Part of a small language model's weights.
Size: 19 layers, MLP 768 squared ReLU.
Architecture: biases on query, key and value, normalized queries and keys, some layers without positions, some layers without attention, shifted keys, exclusive self-attention, capped logits.
Training: a variant of Adam for these matrices, 5718 steps.
Each number is 128 + 32 x the weight over its row's rms, rounded and kept within 0 to 255. Layers, rows and columns count from 0. The size above them is the row's rms in percent of the matrix's.

# layer 16 attention query, 128x128, rms 0.0284, rows 86-106, columns 0-63
size [ 85  72  97  85  86  84  99 101  75  92  56  77  92 108 100 110  83  90  71  75  79]
[[181 146 158 100  92  81 173 131 123 134 123  94 104 131 142 147 124  75 121 132 119 166 111 114  95 109 165 148 162  83 159 139 124  94  84 187  97 124 154 123  87 142 135 146 150 134 146 137 144 120 116  75 173 161 106 102 100 173 184 114 134 103 113 124]
 [141 158  94  97 157 199 146 155  96 140 162 139  51  82 141  91 169 167 129 148  67 109 125 114  99 152 118 124 115 111  94 137 102 123 125 121  91 140 101 130 118 169 157 149 104 135 171 176  98 124 141 106 135 137 174  74 140  94  91 144 139 120  78 160]
 [173 195 128 114 141 163 138 123  95 138 121  73  96 105 145 126 173 116  72 139  63 134 156 136 100 129 151  97 169  62 122 121  81  92  76 117  88 105 123 171 128 126 150 180 178 143 102 131 131 132 163  95 164 203 107 112  88 125 163 128 107 160  94 147]
 [ 92 149 138 182  61 115 137 147 127 145 147 181 142 125 136  86 137  36 113 116  76 172 117 139  97 123  86  85 178 158 121 207 155  87 123 137 139 144 134 102 107 175 128 141  99  60 176 154 129 119 176 122 139 130  68 136 107 141 151 153 155 109 148  59]
 [133 118 108 124 165  78 163 178  56  89 122 126 132 176 142 131 126 160 147 103 128 163 125 167 137 129 119 172 107 152 117 115 123 142 134  79 141 118 138  92 127 137 155 105  87 142 149 135  89  90 142  97  97  86 127  97 225 127 124 155 170 115  71 184]
 [171 138  91 196 188 114 101 156 114 148 152  26  84 115 207 162 148 172 118 112  82  63 136 124 110 101 131 152 139 101 132  97  96 171 156 104  92 109 129 154 168 114 148 165 139 178 110 138 105 167 150  94 137 136 148 155 107 135 117 101 104 155  94 173]
 [125 120 154 164  75  77 117 143 180 168 128 161 150 131 146  66 140  73  62 106 104 127 104 142 116 114  49 150 130 183 118 208 147  99 159 135 179  88 161  84 154 125 162 103 110  66 120 175 153 141 123 133 160  88  89 170 101 117 153 151 141 110 120  72]
 [123 144 126 151 117 113 151 145 201 129 146 152  90 108 140  72 122 115 123 107 102 110 140 125 172 129  90 150  96 155 143 189 141 129 183 125 132 115 144  79 143 123 133  84  80  77 145 108 173 116 168 140 125  91 114 129 125 105 175 134 143 148  81  94]
 [122 130  92 154  82  68 108 142 108 107 175 137 131 147 149  94 151  93 107  83 151  90 143 129 142 122  71 123 155 194 109 162 151 131 119 133 136  59 126 128 119 105 191 127 113 101 102 194 132 132  96 153 130  97  95 210 170 121 101 147 117  91 107  90]
 [ 58 126 178 111  84  69  82 102 147 140  96 128 120 122 163 136 133 109  97 186 133  68 138 164 113  65 118  95 177 121 125 140 150 105 121 161 145 118 144 111 132 170 151 147 141 143  56 112 151 163 122 136 142  98 103 152  69 179 128 132 112 122 162  77]
 [ 94 150 191 114 142 171 172 132 158  86 121  99 162 179 119  79 162 141 184 150 134  74  66 182 134 135 133 166 116 160 190 140 146 100 177  78 127 126 105  95  94 138 188 144 136 125  86 132 123 126 169 166 119 157 157 153 133 163 160 162 115  98 160 171]
 [104 149 197 130  85 139 185 164  98 135 181 133 128  94  97 118 120 115  83  84 183 153 137 111 138 157  95 190  47  88 125 129 100 122 143 183 117 106  91 152 116 184 123 150  92 133 125 133 129  82 123 146 145  63  93  93 143  91 156 150 128 155 148 169]
 [ 70 107 108 109 168 134 125  92 153 136  74 175  72 122 114 124 124 170 137 198 116  82 211 155 114 111 149  70 121 160  94 143 126 124 147 145 127 176 128  72 157 132 126 102 120 107 192 108  99 101 123 143 121 160 172 109  91 143  81 166  89 105 137  74]
 [166 152 167 171 122 147 135 138 120 116 187 105 168 143 131 115 114 160 150 171 132 123 106  95 153 177 143 192  73 149 145 123 129 134 153 113 162 121  82 162 194  88  87 172 114 117 129 204 114 145 123 166  89 102 138 126 196 119 145  98  93 163 106 209]
 [104  92 170 121 105 119 159 134  93 131 146 162 163  71 112 143 117 154 172 104 131  79 136 170 170  81 152 149  41 115  98 124 101 150 184 211 154  97 122 132 145 104 182 168 126 116 123 145 102  62  94 170  59  79 162 130  95 150 118 104 115  99 116 134]
 [ 78 134 131  83  95 140 186  81 141 123 134 171 154 171 110 114 125 115  67 111 138 132 157 171 111  83 147 132 116 129 133 118 105 161 106  58  93 177 122  76 130 138 103 136 121  89  90  53 179  84 126 133 107 131 120 162 124 129 145 131 108 141 108  96]
 [153  85 142 143 164 131 107 114 108 101 142 119 168 126 129 108 140 146 138 162 192 127 128 174 208 139 114 135 115 191  82  86 141  92 197 157 134 113 134 157 113 130 140  99 129  84 107 154  90 116 124 208 126 160  83 125 141  89 173 117  97 171 146  45]
 [143 154  56 154 132 148 114 200 106 116 113  97 109 136 162 103 152 182 144  95 110 156  61  93 123 148 122 128 159 138 150 162 138 128 136 132  63  91 149 148 142  79 117 105 142 128 140 157  75 145 172 124 128 119 120 129 134 134 123 135 148 148  97 175]
 [162 104 157 112 123  98 168 122  87 118 149 125 137 133 152 143 115 131 151  85 185 156 114 126 111 147 123 203  76 106 130 147 141 104 148 151 130 163 110 170 117 117  98 172 104  96 160 156 141  97 202 177 152 112  88 108 144  81 168 155 161 102 109 190]
 [135 167 103  77 168 121  84 124 161 136  98 125  93 106 110 122 189 109  85 149 119 151 220 160 110 117 138  44 201  96  68 154 136 124 103  95  83 182 153 113  94 145 114 116 159 132 170  71 131 131 141  96 134 170 129 144  55 144 106 145 129 129 146 110]
 [183 127 141 160 125 127 171  98 134 164 185 118 134 144 134 108 159 129 180 113  70 109  82  61 136 126  84 169 135 174 139 120 147 153 152 150 149 113 120  73 130 110 128 118 169 111 108 148 122 119 119 178 100 139 142 220 164 150 157  86 120 167 124 103]]
# layer 16 attention key, 128x128, rms 0.0269, rows 86-105, columns 0-63
size [127 112  95  78 110  86  99 103 107  95  69  65  88  63  84 108  92 124  80  84]
[[151 111  93 154 105 111 121  76 136 103 103 126 101 101 129 111 117 102 121 137 132 137 105 178 102 108 144 164 208  99 117 127 136  74  52 110  63 152 159 161  76  85 108 154 221 147 101 117 133 121  64 147 169 150  80 194 171 160 112 127 123 155 121 139]
 [180 130 158  86 158 124 120 193 102 118 160 131  97 153 192 166  63 120 120 142  99  62 110  78 136 145 139 118 113  91 167 141 107 119 147 205 164  94 137  87 138  75 119 179  50  79 196 154 116  83 182 119 138 145 126  85 152 155 177 117 136 117 118 104]
 [171 163 168 160 109 120  73 138 117  81 127 104 135  84 209 145 134  92  96 121 122  70  95 107  94 144 117 116 128  77  95 158 131 135 112 160 133  35 124  76  81 113 152 153 114 143 129 100  93 103 134 118 147 161 103 133  19 183 145 141 116 127 134 126]
 [100 172 170 154 102 122 117 156  94 124 187 142 112 149 168 121 144  80 108  66  91 164 102 115 145 131  98 117 173 183  66 117 151 122 130 105 113 100 160 107  78 163 104 136 188 104  88 154 168 114  90 143 176  97  93 176 155 148 144 122 164 189 109 168]
 [143 118 150 133 152  95 121 177  85 155  94 167 128 150  89 138 107 109 106 136 134 114 133 151 151 123 143 143  99 120 141 164  94 141 100 117 147 169 139  93 164 136 152 124  28 140 204 171  91 102 173  83  99 113 139  74 188 104 112 148 166 128 112 115]
 [100 158 119 114 172 113 156  90 115  82  99 125 136  92 162 136 105 114 121 165 162 100 160 199  94  77 153 175 116  91 174 107  83 126 161 153 133 135  89 142 154  91 102 103 112 143 154  82 107 100 114 125 105 164  85 128 103 123 133 173 117 106 122  77]
 [130 111 131 171  99  87 188 123 155 127 221 138  81 151  98  44 134 130 112 105 122 158 140 121 177 118  79 117 161 196 100 162 149 129 128 129 154 149 161 113 108 164 145 112 130 121  86 154 177 126 100 206 131 138  92 207 196 106 115 116 111 116  67 126]
 [122 138 104 156 125 168 204 162 158 157 170 109 112 157 128  38 123 113 141 115 155 154 154  80 143 114 150 174 133 179 136 140 117 121 132 125 154 127 120 126  86 160 121 150 120 136 122 128 198 138 138 154 108 159 120 176 174 128 139  65 103 118  25 145]
 [160 210 116 129 123  77 117 146 108 137 158 146  83 177 134 108  64 153 111 134 107 128 131 112 189 164  99 100 138 131 133 125 128 166 149 148 152 128 195 104 159 142 105 113  82 149 157 168 131  91 150 173 140 167 103 119 142 191 145 146 127 110 126  93]
 [133 129 164 128 141  89  97  82 181 156 151 103 104 172 167  88 113 121 115 104  82 182  90 120 132 163 100 132 189  81 155 108 168 139 110 170 157 129 139 138 162 113  72  96 179 172 108 141 202 134  81 126 144 188 108 155 128 154 129 117 127 151 126 137]
 [ 74 142 126 152 137 171 116 140 132 120 111 147 116 112 172 123 130 117 150 103 154 137 141 133 123 183  95 147  74 150 114  70 152 135 146 109 109 125  93 157 136 191 136 166 102 115  75  94 177 106 187 146 134 106 152 125 113 147  61 146 145  52 162 181]
 [118 115 179 100 164 112 125  76  50 106 140  97  92 179 101 117  88 136 107  76 107 124 169 152 100 104 145 104 115 109 112 109 146 168 114 133 139 159  92 109  97 171 167 115 131 188 150 138 104  89 123 158 180 160 110  79 199  77 140 148 147 161 123  71]
 [ 89 108 158 115 123 113 171 123 122 160 185 110 115 109 145 131 124  69 117  98 126 128  85 118 114 129 100 162 189 118 133  89 114 125 102 106 124 137 117 101 170 157 148  74 114  69 160 132 118 138 105 141 118 157 120 196 102 119  41  86 106  82 154 105]
 [118 114  61 105  90 106 108 135 147 133 154 102 152 197 135 132 107 143 123 127 123 231  81 120 207 138 113 164 144 159  81 118 144 163 118 136 140 119 119 113 167  96 107 108 181 113 121  87 164 119  91 170  98 131  86 185 156  97 150  96 103 162  95 171]
 [105 150 125 126 144 120 124 174 139 133 133  92  80  90  82 138 115 150 117  98 172 109 126 120  74 166 104  86 125  86 179 140 163  98 144 112 148 145  67 166 147 113  64 165  91 142 154  93  90 112 116  89 200 156 122 106 104 123 114 161 121  89 163 128]
 [ 99 119  92 121 163  87 122 110 153 128 157 130 121  98 123 135 100 126  89 145 124 195 125 142 155  56 103 208 148  97 139 111 129 200 132  98 105 171  69 137 186 156 140 125 125 141  85  93 147 147 105 173 118 100 114 111  76 144 139 162 117 146 144 153]
 [178 177  99 136 117 123  90 152 104 141  95 119 170 143 138 140 103 149 103 155 136  99 164  89 159 196 122 151 105 124  72 155 131 154 204 149 128  99 179 159 145 115  94 133 117 152 139 107 106  87 153 141 132 132 124  86 100 144 135  57 108 137 155 150]
 [141 133  87 127 169 176 128 122 100 122 135 161 160  85 111 148  87 132 184 134 159  55 170 109 139 134 220 204  46 128 148 104  75 159 132 119 107  78 143 130 112 151 119 131  94  98 110 140 103 116 154 108  99  64 192  76 181 139 111 139 128 134  87 152]
 [125 147 143 121 136 148 132 180 103 141 130 128 120 128 102 165 109 158 127  97 166 145 141 117 119 168 106 208  96 120 118 136 125 116 140 116 123 144 129 156 141 144  76 170  83 154 129 176  97  96 182 149 156 110 145  80 125 100 159 206 142  87 103 153]
 [ 93 119 129 147 134 142 163 120 139 137 136 163 127 150  95  81 110 109 124 167  55 154 115 144 141  92 165 104 177 105 137 137 138 122 136 142 144 185 170  99 100 124 179 109 160 140 146  85 206 172 112 133 121 132 140 204  91 117 122  83 134 103 178 116]]
# layer 16 attention value, 128x128, rms 0.0255, rows 64-95, columns 0-63
size [112  86  83  88  98  98  98 118 106 104  93 130  91 101 125  98 108 102  95  99  91  91  97 117  88  82  82  87 117  93  96 107]
[[113 102 103 188  86 124 108 202 160  87 129 155 101 140 102 114 181 116  87 174 165 113 109  87 118 135 103 100 118 146 125 179 120  90 131 111 198 169 112 126 142 136 166  83  82 118 148 142 117 120 140 143 133 116 113  93 132 119  95 123 122  90 141  77]
 [122 156 174 111 148 119 132  57  84 145 168 156 111  75 123 170 143 135 157  78 116 119 118 138 174  88 113 125 123 162 109 143 120 143 219 150 130 144  82 130 163 116 139  90  89 103 148 166 112 159 155  38 134 135 130 106 193 103  81 143 145  98  92 162]
 [146 118 199  91 168 127 104 141 115 163 120 140  80  99 137 155 120  54  76 111 159 106 144 130 160 122 112 179 129  62 144 130 148 110 181 183 123 134 118 101 117 164 135 164 102 168 158  99 149  96 128 115 102 147 110 122 121 190 177 192 152 108 134 137]
 [137 126 110 145  94 141 158 156 130  91  93 184 153  95 140 146 150 118 167 158 117  95 102 134  88 157  68 140 152 155 145 169 133 114 135 142 120 126 112 123  85 146 160 158  61  81 133 148  87  43 125 118 116 123 114 168  95  99 136 196 160  99  64  76]
 [159 160 132  99 164 146 107 131 128 118 116  92 115 164 128 179  86 143 129 143 135 122 135  99 105 137 185 144 133  41 126  63 112 117  71 144 102 128 124 182 133 146 123 184 130 181 104 104  98 151 109 126 126 172 173  71 118 122 146 124 149 108 182 136]
 [128  94 142 153 106 104 131 109 103 150 135 167 123 183 133  91 175 116 112  45 124 114  59 125 173 152  78 110 137 178 132 184 189  91 159 114 129 127 154  81 141 101 170 106 137 117 135 105 122 126 132 143 108  78 141 130 141 135 110 149 172 132 175 108]
 [137 112 155  81 178 132 151 118 116 151 104 116  62 103 107 135 108 118 123  89 164 150 180  92 119 113 148 126  57  95 192 119 138 134 155 167 137 160 106 134 149 140 107  81  89 146 156  97 132  91 116 141 136 154 134  70  89 159 101 176 137 131 115 121]
 [ 61 139 129 165 129 136  93 163 146  99 140 184 111 154 110 102 140  98  41 119 118 140 162 145 144 128  84 107  88 131 105 172 122 100 129 143 155 207  92  91 137 119 118 118  74 135 147 151 169  63  93 132 146  87  88 110  59  96 113 152 112 100  96 143]
 [112 135 152 123 153 197 142 139 114 128 142 146 115 112 120 180 141 154 137 129 137 152 151 102 120 135 148 137 200 142 123  98 118 182 136 136  66 145 147 108  93 130 149 164 177 167 145 123  94  97 131 111 102 143 162 143 137 162 117 131 128  83 115 179]
 [118 120 123  92 122  89 136  79 118 149 118 113 161  94 142 167  95  74 176 163 144 148 142 148 163  69 158 113 184 120 111  81 123 136 144 166 100 115 124 150  96 185 154 148 187 127 126 122 119 175 123 173 125 134 179 169 169 224 150  81 104 163 187 131]
 [132 119 143 134 126 113 153 115 177 199 112 123 126 102 177 128 137 171 145 108 127  77  77 135 133 179 111 114 103 166  96 123 180  39 144 139 124  96 135 110 178 175  73 140  96  99 124  93 134 102 122 131 129  72 116 164 146 135  94 170 155 145 105  58]
 [115 150 162 180 140 126 103 191 157  96 109 146  97 167 109  98 122 132  78 144 138  75 128 165  95 139 126  59  83 156 137 189 149  95 131 136 210 120 141  99 141  96 108  98  76  99 146 144 143  92 127 168 142  88  85 127  88 115  86 124 103 140  99  61]
 [ 74 206 114 182 115 146  73 132 155  88 126 167 119 121 114 105 146 107 120 167 124  94 101 146 118 127 111 132 152 141 162 110  92 114 166 156 169 119 111 124 132 131 137 128  92 129 178 151 154  80 181 122 122 119  86 116  43  71 114 161 108  74  71 115]
 [134 151 140  82  70 163 202  69 142 108 162  84 170 121 113 125  82 160 155 131  95 185  72 140 119  86 161 157 106 110 134  62 114 145 155 151  74 128 106 192 100 176 122 113 150 157 117 113 156 157 142 132 122 134 139  83 134 118 181 125 144 157 104 185]
 [106 122 160 149 145 127 130 135 102 118 135 205 110 148 126 100 116 122 100 102 145  69 129 164 151 143  97 124 119 184 123 182 194  80 174 165 168 131 106  97 116  87 138 107  60 101 170 154 100  97 178 109 106 133  91 131 140 122  99 173 116  88 116  83]
 [156 121 180  98  78 176 111 140 132  96 152 175 165 122 172 101 123  58 145 114 148 100  41 174 100 142  89 111 124 165 108 126 186  94 115 126 172 115 130 147  79 114 170 105  84 131 124 121  74  88  98 194 144  90 114 157 105 120 180 151 157 110 121  81]
 [151 164 112 120 152 148 114 106 133 147 140  84 160 137 136 208 110 163 159 173 114 153 131 119  91  99 174 122 152  97 133  62 120 119 108  98 132 125 137 174 117 175  80 195 156 180  67 139 141 171 120 112 131 168 151 149 163 157 136 104 144 163 162 118]
 [123 150 101 144 106 152 126  91 157 138  95  81 151 166 129 157  96 144 187 157  68 147 154 104  83 128 118 125 142  66  98 129 125 121  35 111  95 109 168 182 153 149 129 178 149 129  83 132  86 144 145 173 117 108 174 121 109  90 115 109  94 121 158 133]
 [118 164 140 117 125 168 143  93 191 151 102 104 146 124 141 152  98 159 199 157 121 163 115 107 142 123 150 147 125  59 169  85 171 163 133 143 113 111 146 133 169 102  84 167 168 182  71 100 132 125 141 107  99 156 146  61  79 138 140 157 149 125 164 136]
 [131 179 147 109 197 157 141  93 104 157 116 102 113 126 140 187  80 130 171 156  94 109 146 130  83  82 158 147 165 104 104  63 114 114  83 139 118  99 144 169 143 184 107 148 133 170  76 145  94 115 149 140  97 191 161 161 103 126  98 127 105 126 147 127]
 [123 123 113 119 151 179  97 158  97 128 128 156 111 174 121  49 103 109 106 109 149 134 118  88 156 155 105 167 152 136 120 167 127 163 162 119 131 116  94 121  65 121 152 109 135 156 149 146 158  98 173 115  95 171  89  72  67 100 171 150 102 113  58 123]
 [103 175 129 126 144 137 151 119 170 105  44  62 104 115 155 143  96 117 134 115 108 117 174  90 145 125 142 154 105  49 131 112  70 113 136 129 151 110 166 131 100 138 133 135 182 152 120  89 154 172 114 112  83 150 127 125  39 150 132 131 173 124 128 136]
 [104 149 133 134  88  63  84 147 127 113  95 146 118 135 129 148 122  82 114 145 128 103 110 107 156 136 141  96 144 119  88 118 103 156 129 107 145 119 166 146 131 134 151 184 208 125 139 112 105 137  98 210 117  94 188 142 112 166  88  42  72 123 179 149]
 [151 107  92 113 122 102 117  99 101 111 144  87 120 135 130 137 155 126 148 149 107 163 115 109 158  94 161 132 158 128 122  74  70 154  96 134  71 108 143 154 122 157 160 120 214 146 134 110  96 185 154 145 134 147 183 112 163 111 131  64  99 164 187 155]
 [159 171 228  87 152 142 183 132 136 149 114  77 145 111  96 182 142 132 130 144 135 108 101 118 104  87 161 132  51 120 162  69 121 131 114 107 118 115 142 153 120 109  30 149  82 134  96 115 142 143  53  76 163  80 143 114 116 172 161 108 168 106 132 132]
 [172 105 127 186  60 125 100 135 114 135 167 150 114 139 139 113 168 107  77 163  55 166  57 159 110 130  49 132 173 114 117 162 123 155 120 127 125 183  68 143 208 163 103 173  86 104 136 146 104 119 101 137 132  80 105  85 124 101 118 136 136 118 139 128]
 [ 88 128 143 155 121 114 137 103 104 125 182 175 144  88  83  96 149  31  80  89 135 167  67 166 138 135 113 165 140 113 118 112  56 210 133 145 139 126  99 172 132 148 159 136 186 105 124 154 109 135  98 144 112 120 119 108  81  91 118  52 105  79 131 166]
 [155 152 142 103 162 173 169 106 144 125 137 133 118  84  62 110  94 195 190 120 160  95 206 158 160 104 156 115  60 113 135 118 163 132 163 185  57 124 110 127  99 117 134 135 151 104 149  96 163 161 116  88 142 139 150 129 106 131 117 145 130 119 115 113]
 [130 107 115 159 115 114 106 144 190 129 141 115 144  66 120 125 131 119 122 185 129 125 145 154 103 105 142 116 152  82 121  59  99 145  63 167  45 123 123 132 139 165 130 148 178 149 115  87 120 174  81 156 177 131 166 137 129 159 173 126  98 140 192 167]
 [138 144 148  66 139 149 107 151 119 116 121  98  90 123  94 114  75 123 106 166 171 132 168  90 136  99 198 125 120  98 166  51 169 107 158 184  98 136  85 153 117 111 113 134 151 183 135  82 156 140 125 136 145 212 124  79 115 172 173 133 108 147 153 126]
 [ 82 108 147 162 137  90 154 105 156 185  95 165 139 133 131 159 127 128 132 159 160 129 150 119 111 150  95 111 102 161 179 171 167 122 167 104 139 134 105  92 114 125  90  95  91  80 163 170 129  73 182  99 128  98 110 169 125 111 126 199 121 140  89 121]
 [135  72  36 172 167 121 100 126 101 108 146 155 139 124 130  72 106  61  91  98 170 150 125 178 123 158  98 163 163 145 148 141 139 150 103 141 156  97 121 105 168  89 160 110 157 159 120 153 171 117 164 130 142 169  72 131 123 118 145 158  85 138 100 150]]
# layer 16 attention output (transposed), 128x128, rms 0.0771, rows 64-95, columns 0-63
size [ 77  76  81  78  77  95  88  72  65  91  82  60  84  73  82  83 100  97 105  85  87  68  91  71  76  74  83  93  98 103  73  73]
[[ 85 113 120 187 142 136 143 160 184 116 101 133  96 118  93 138 146 119  89 161 140 144 138  99 124 119  85 100 122 145 147 160  89  72 117 150 129 189  65 146  89 134 142  72  81 108 149 130 151 133 131 171 151  96  96 114 104  83 149 160 114  92 143  71]
 [148 118 169 135 101  69 188  90  85 177 107 161 145  99 130 162 116 146 139 142 117 148  80 173 181 151 109 178  80 110 105 135 155 144 169 109  98 149  83 102 155 157 169  56 119 104 153 150 150  94 105 135 137 117  99 132 188 113  78 129 166 141  56 118]
 [165 119 150 106 153 118  86  95 142 174 137 159  90  88 130  97  83 106  89 124 161 114 149 121 131  71  71 136 133 108 145 127 164 135 130 188 118 161 126  73 141 133 110 120 124 191 144  64 155 141  86 146 109 179  62 136 100 182 142 175 155  84 125 114]
 [ 88  99 176 146 104 163 169 155 175 132 123 196 113  74 165 150 121 104 120 140 175 107  95 122  90 136 101 114 125 150 154 144 185 127 101 112  51 142 129  91 112 132 119 126  77  93 160 133 133  96  82 132 129 111  65 150 101 118  93 216 125  96 149  84]
 [160 139 109 124 109 189 119 125 144 135 143  57 104 171 139 131  76 204 126 137 118 107 160  80 103 126 163  83 171  58 135  81 131  89 106 150 132 154 123 183 104  80  96 152 184 187 116 102 107 140 129 136 119 195 141  90  74 150 143  93 107 118 155 138]
 [135  84 114 161  91 105 136 105  93 118 180 156 141 153 121  87 145 130 149  77 138 118 127  87 173 167  85 113 186 207 109 172 187 118 124 108 130 108 151  74 121 100 134 136  89 131 139 112 106 137 116 160 111 102 119 124 159 173 106 157 144 125 161 127]
 [160 147 158  83 131  97 129  86 122 168 128 118  72 115  81 102 104 138 118 114 145 123 180 141 148 103 170 114  92  88 172 140 134 119 140 158  80 153 139 116 109 114 129  85 107 218 139 129  96 145 138 174 119 190 149  60  94 156 111 182 183 103 108 111]
 [ 73 146 127 159 132 140 136 166 145 146 130 151 127 151 123  76 140 111  79 143 102 193 165 194 146  95 113 157 107 109 117 170  61 152 119 150 126 164 122  98 129 144 142  92  75 151 154 126 142 100 122 141 120 120 137  51  44  78 116 172 122  63 112 173]
 [146 126 148 148 153 114 101 163 138 163 182 138 123 168 141 135 122 162 121 111 146  50  94 133  95 157 138 177 109 149 130 155 151 119 128 167 124 140 149 163 163 143 101 122 159 161 200 175 119  31 121 136 101 166 159 138 114 148  59 194 160  94 150 164]
 [112  98 137 107 134  95 127 115 151 117 124 167 155  72 135 133 103  72 125 155 203  81 159 134 147  64 152 154 134  85 124  97 152 135 143 149 168 105 129 160  95 148 129 173 150 196 102 121 138 175  98 179 111 128 139 116 135 196 105  76 163 124 212  95]
 [178 113 123 175 120 100 146 109 179 182 128 104 118 133 135 139 113 140 148 175  96 160 138 128 126 122 128 164 121 152 143 168 151  82 179 128  55 135 183 116 164 182  53 153  97 115  84 102 128 156 130 131 157 119 156 204 203 103 143 211 156 172 137 130]
 [135 161 134  95 127 123 131 125 112 147  82 134 129 164 128 136 149 118 172 188  59 158 159 140 152  85 186  79 108 185 112 125  89 106 158 120 112 117 140 146 173 154 142 128 140 105  97 148 119 127 142 157 135  80 249 120 144 122 100  86 101 116  97 174]
 [ 95 155 186 168 126 148 113 167 169 117 103 112 146 134 166 146 125 123 167 150 106 117  62 119 139 115 150 158 126  94 182  78 125 153 147 144  81 133  98 137 137 163 164 107 131  45 153 120 182 129 155 137 151 161  65 105 101 118 142 160  90 101  66 148]
 [ 95 163 166 103  47  99 121 122 123 166 151 114 174 108  77 107 150 111 131 116  88 149  88 120 114 157 166 185  81 118 134  88 179  95 102 143 116 130 121 189 143 172  96 105  88 142  84 160 138 137 109 170 135 174 116  85 134 106 179 118 142 171 108 156]
 [100 103 146 128  99 137 161  98  70 157 153 209 172 129 152 125  78 183 181  84 178  86  97 150 161 142 131 103 170 137 124 153 225 136 170 156 108 152 105 104 110 107 131 126 103 104 166 119 134 105 125 168 121 153  79 116 158 165  69 163 129 148 143  92]
 [128 110 202 125  62 147 131 149 107  53 192 177 140 110 144 124 135  82 146 105 143 116  74 124 158 148  99 113 165 149 118 119 233  92  85 118  93 102 141 139 120 117 123 187 126 145 121 137 126 112 112 192  89 119 110 168  87 154 146 112 142 143 170  69]
 [143 164  79 110 163 151 139 133 140 146 118  63 143 132 149 163 116 170 129 214 118 148 152 100 103  98 158 123 168 101 112  66  99  83 126 109 100 118 114 170 126 144 121 145 181 150  68 126 140 139 133  99 116 165 146 138 157 144 120  95 120 154 135 148]
 [110 145  96 124 137 166 160 132 132  80 103  89 105 171 121 134 157 146 181 153  85 131 174  83 104 132 143  86 147  90  81 154  92 136  59  95 161  75 134 197 153 151 103 175 166 106 110 112  84 119 171 109 128 106  98 121  84  94 126  90  69 155 144 118]
 [112 130 116 111 164 154 138 101 161 158 151 111 136 132 139 114  85 161 164 121  92 127 119 106 113  74 188 126 124 100 173  85 164 114  91 149  54 128 109 166 142 112  86 141 148 132 137  80  99 160 149 103 149 218 131  79  63 158 136 156 128 124 132 194]
 [144 171 117 143 177 152 114 141 137 121  87  79 109 124 138 189  95 144 171 211 124  90 142 124 118 136 154 125 141  81 119 119  81 106 132 150  70  81 163 198 152 172 141 155 196 124 102 138 112  97 139 107 163 158 109 146 119 130  93 112 124 135 124 114]
 [143 111 138 118 165 181  90 160  96 122 110 169 118 139  67  81 115  88 106  78 117 152 100  99 163 160 103 129 135 181 141 135 151 158 113 166 100 119 129 154  68 128 136  98 121 156 184 113 149 100 155 101 105 204  99  98  94  99 175 178 103 121 105 118]
 [109 153 179 131 195 132  88 158 181 102  77  92 102 168 148 131  83 148 107 128 119 144 158  95 138  64 120 124  85  89 168 105 107 128 128 153 171 118 162 129 127 142  94 170 108 154 117  82 163 166 122  74 138 126 158 101  97 137 193 173 110  76  97 120]
 [130  90  99 180 119  85  99 129 110  99 128 148 116 135 131  97 133  85 138 160 128 117 165  83 142 148  91 147 143 139  85 134  61 148  96 103 192  90 108 101 137 161 158 175 178 126 135 135 118 150 102 200  92  74 176 130 124 125 113  51 105  89 152 159]
 [120 104  72 151 122 115 102 142  89  42 141  83 111 134  77 160 158  96 168 151 141  99  80 104 149 163 118 129 130 120  96  78  71 141 101 141 207 114 120 154 117 131 178 124 181 110 158 145 119 141 136 134 147 114 102 123 135  95 173  39 111 132 194  95]
 [160 173 129  98 109 102 150  89 131 148 127 134 138 105 149 194 100 162 136 123 123  95  78 147  96 107 152 113  68 126 140 128 107  98 111 107  63 160 142 113 157 123  78 161 148 103  58 162 124 145 100  79 199 101 102 130  84 151 190 121 161 113 128 139]
 [ 93 105 142 160 107 154 138  94 133 144 146 128 132  98  61 121 191  98  88 148  81 194 147 128 130 135  81 139 138 132 133 125  94 116 118 120  72 159  65 177 161 137 155 132 129 103 120 132 112 151 124 132 104  93  73 146  95  94 101 108 108 102 122 177]
 [115 141 156 156  90 114  67 126 119 115 113 177 123  63 137 104 102  51 106  81 114 126  98 158 175 127  87 175 144 136 141 127  72 198 134 130 128 123 109 141 130 119 195 161 140  64 131 214 120 148 133 155  94  87 104 122  72 111 152 100 115  84 116 155]
 [136 112 149  83 106 102 119 114 133 173 148 168 144 112 137 117  90 190 160  60 122  81 111 188 141 100 202 148  66  80 126 114 177 164 135 163  83 113 175 129 106 108  88 141 142 152 153 122 159 117 106 119 161 187 178  81 124 148 119 156 153 144 145 130]
 [113 100  99 144 110 103 109 140 211  89 186  92 116 100 133 145 141 131  98 153 124  88 140 149  76  94 134 163 123  95 128  85 103 145  94 178 140 130 104 132 172 137 114 159 149 145 100 104 121 144 120 155 149 131 147 117  85 126 132  99 116  94 212 181]
 [145 139 128  85 151 152  87 134 125 161 154 114 128 125 120 104  85 141 119  99 170 108 116 138 146  97 196 112 135  70 157  66 171 130 120 173 151 154 107 178 122 107  92 131 156 212 130  94 138 146 111 158 131 226 156  58 104 171 141 120 152 141 155 129]
 [110 127 127 148 150 107 170  68 174 170  88 184 142  93 153 153 157 110 164 120 201 105 114 143  93 180 134 137 119 152 175 183 132 157 152 116 114 115 117 103 114 156 153  86 119  52 135 110 155 102 183 122 135 140  91 142 129  98  99 197 159 146 129 130]
 [137 118  61 125 161 131  99 147 105  90 129 121 136 100 142  94 125  90 134 133 157 141  99 101 118 127  93 124 204 191 147 110 114 198 113 126 161 106  70 102 128  96 232  91 154 129 134 143  93 140 154  99 116 149  75 123 167 101 152  94 102 138 127 191]]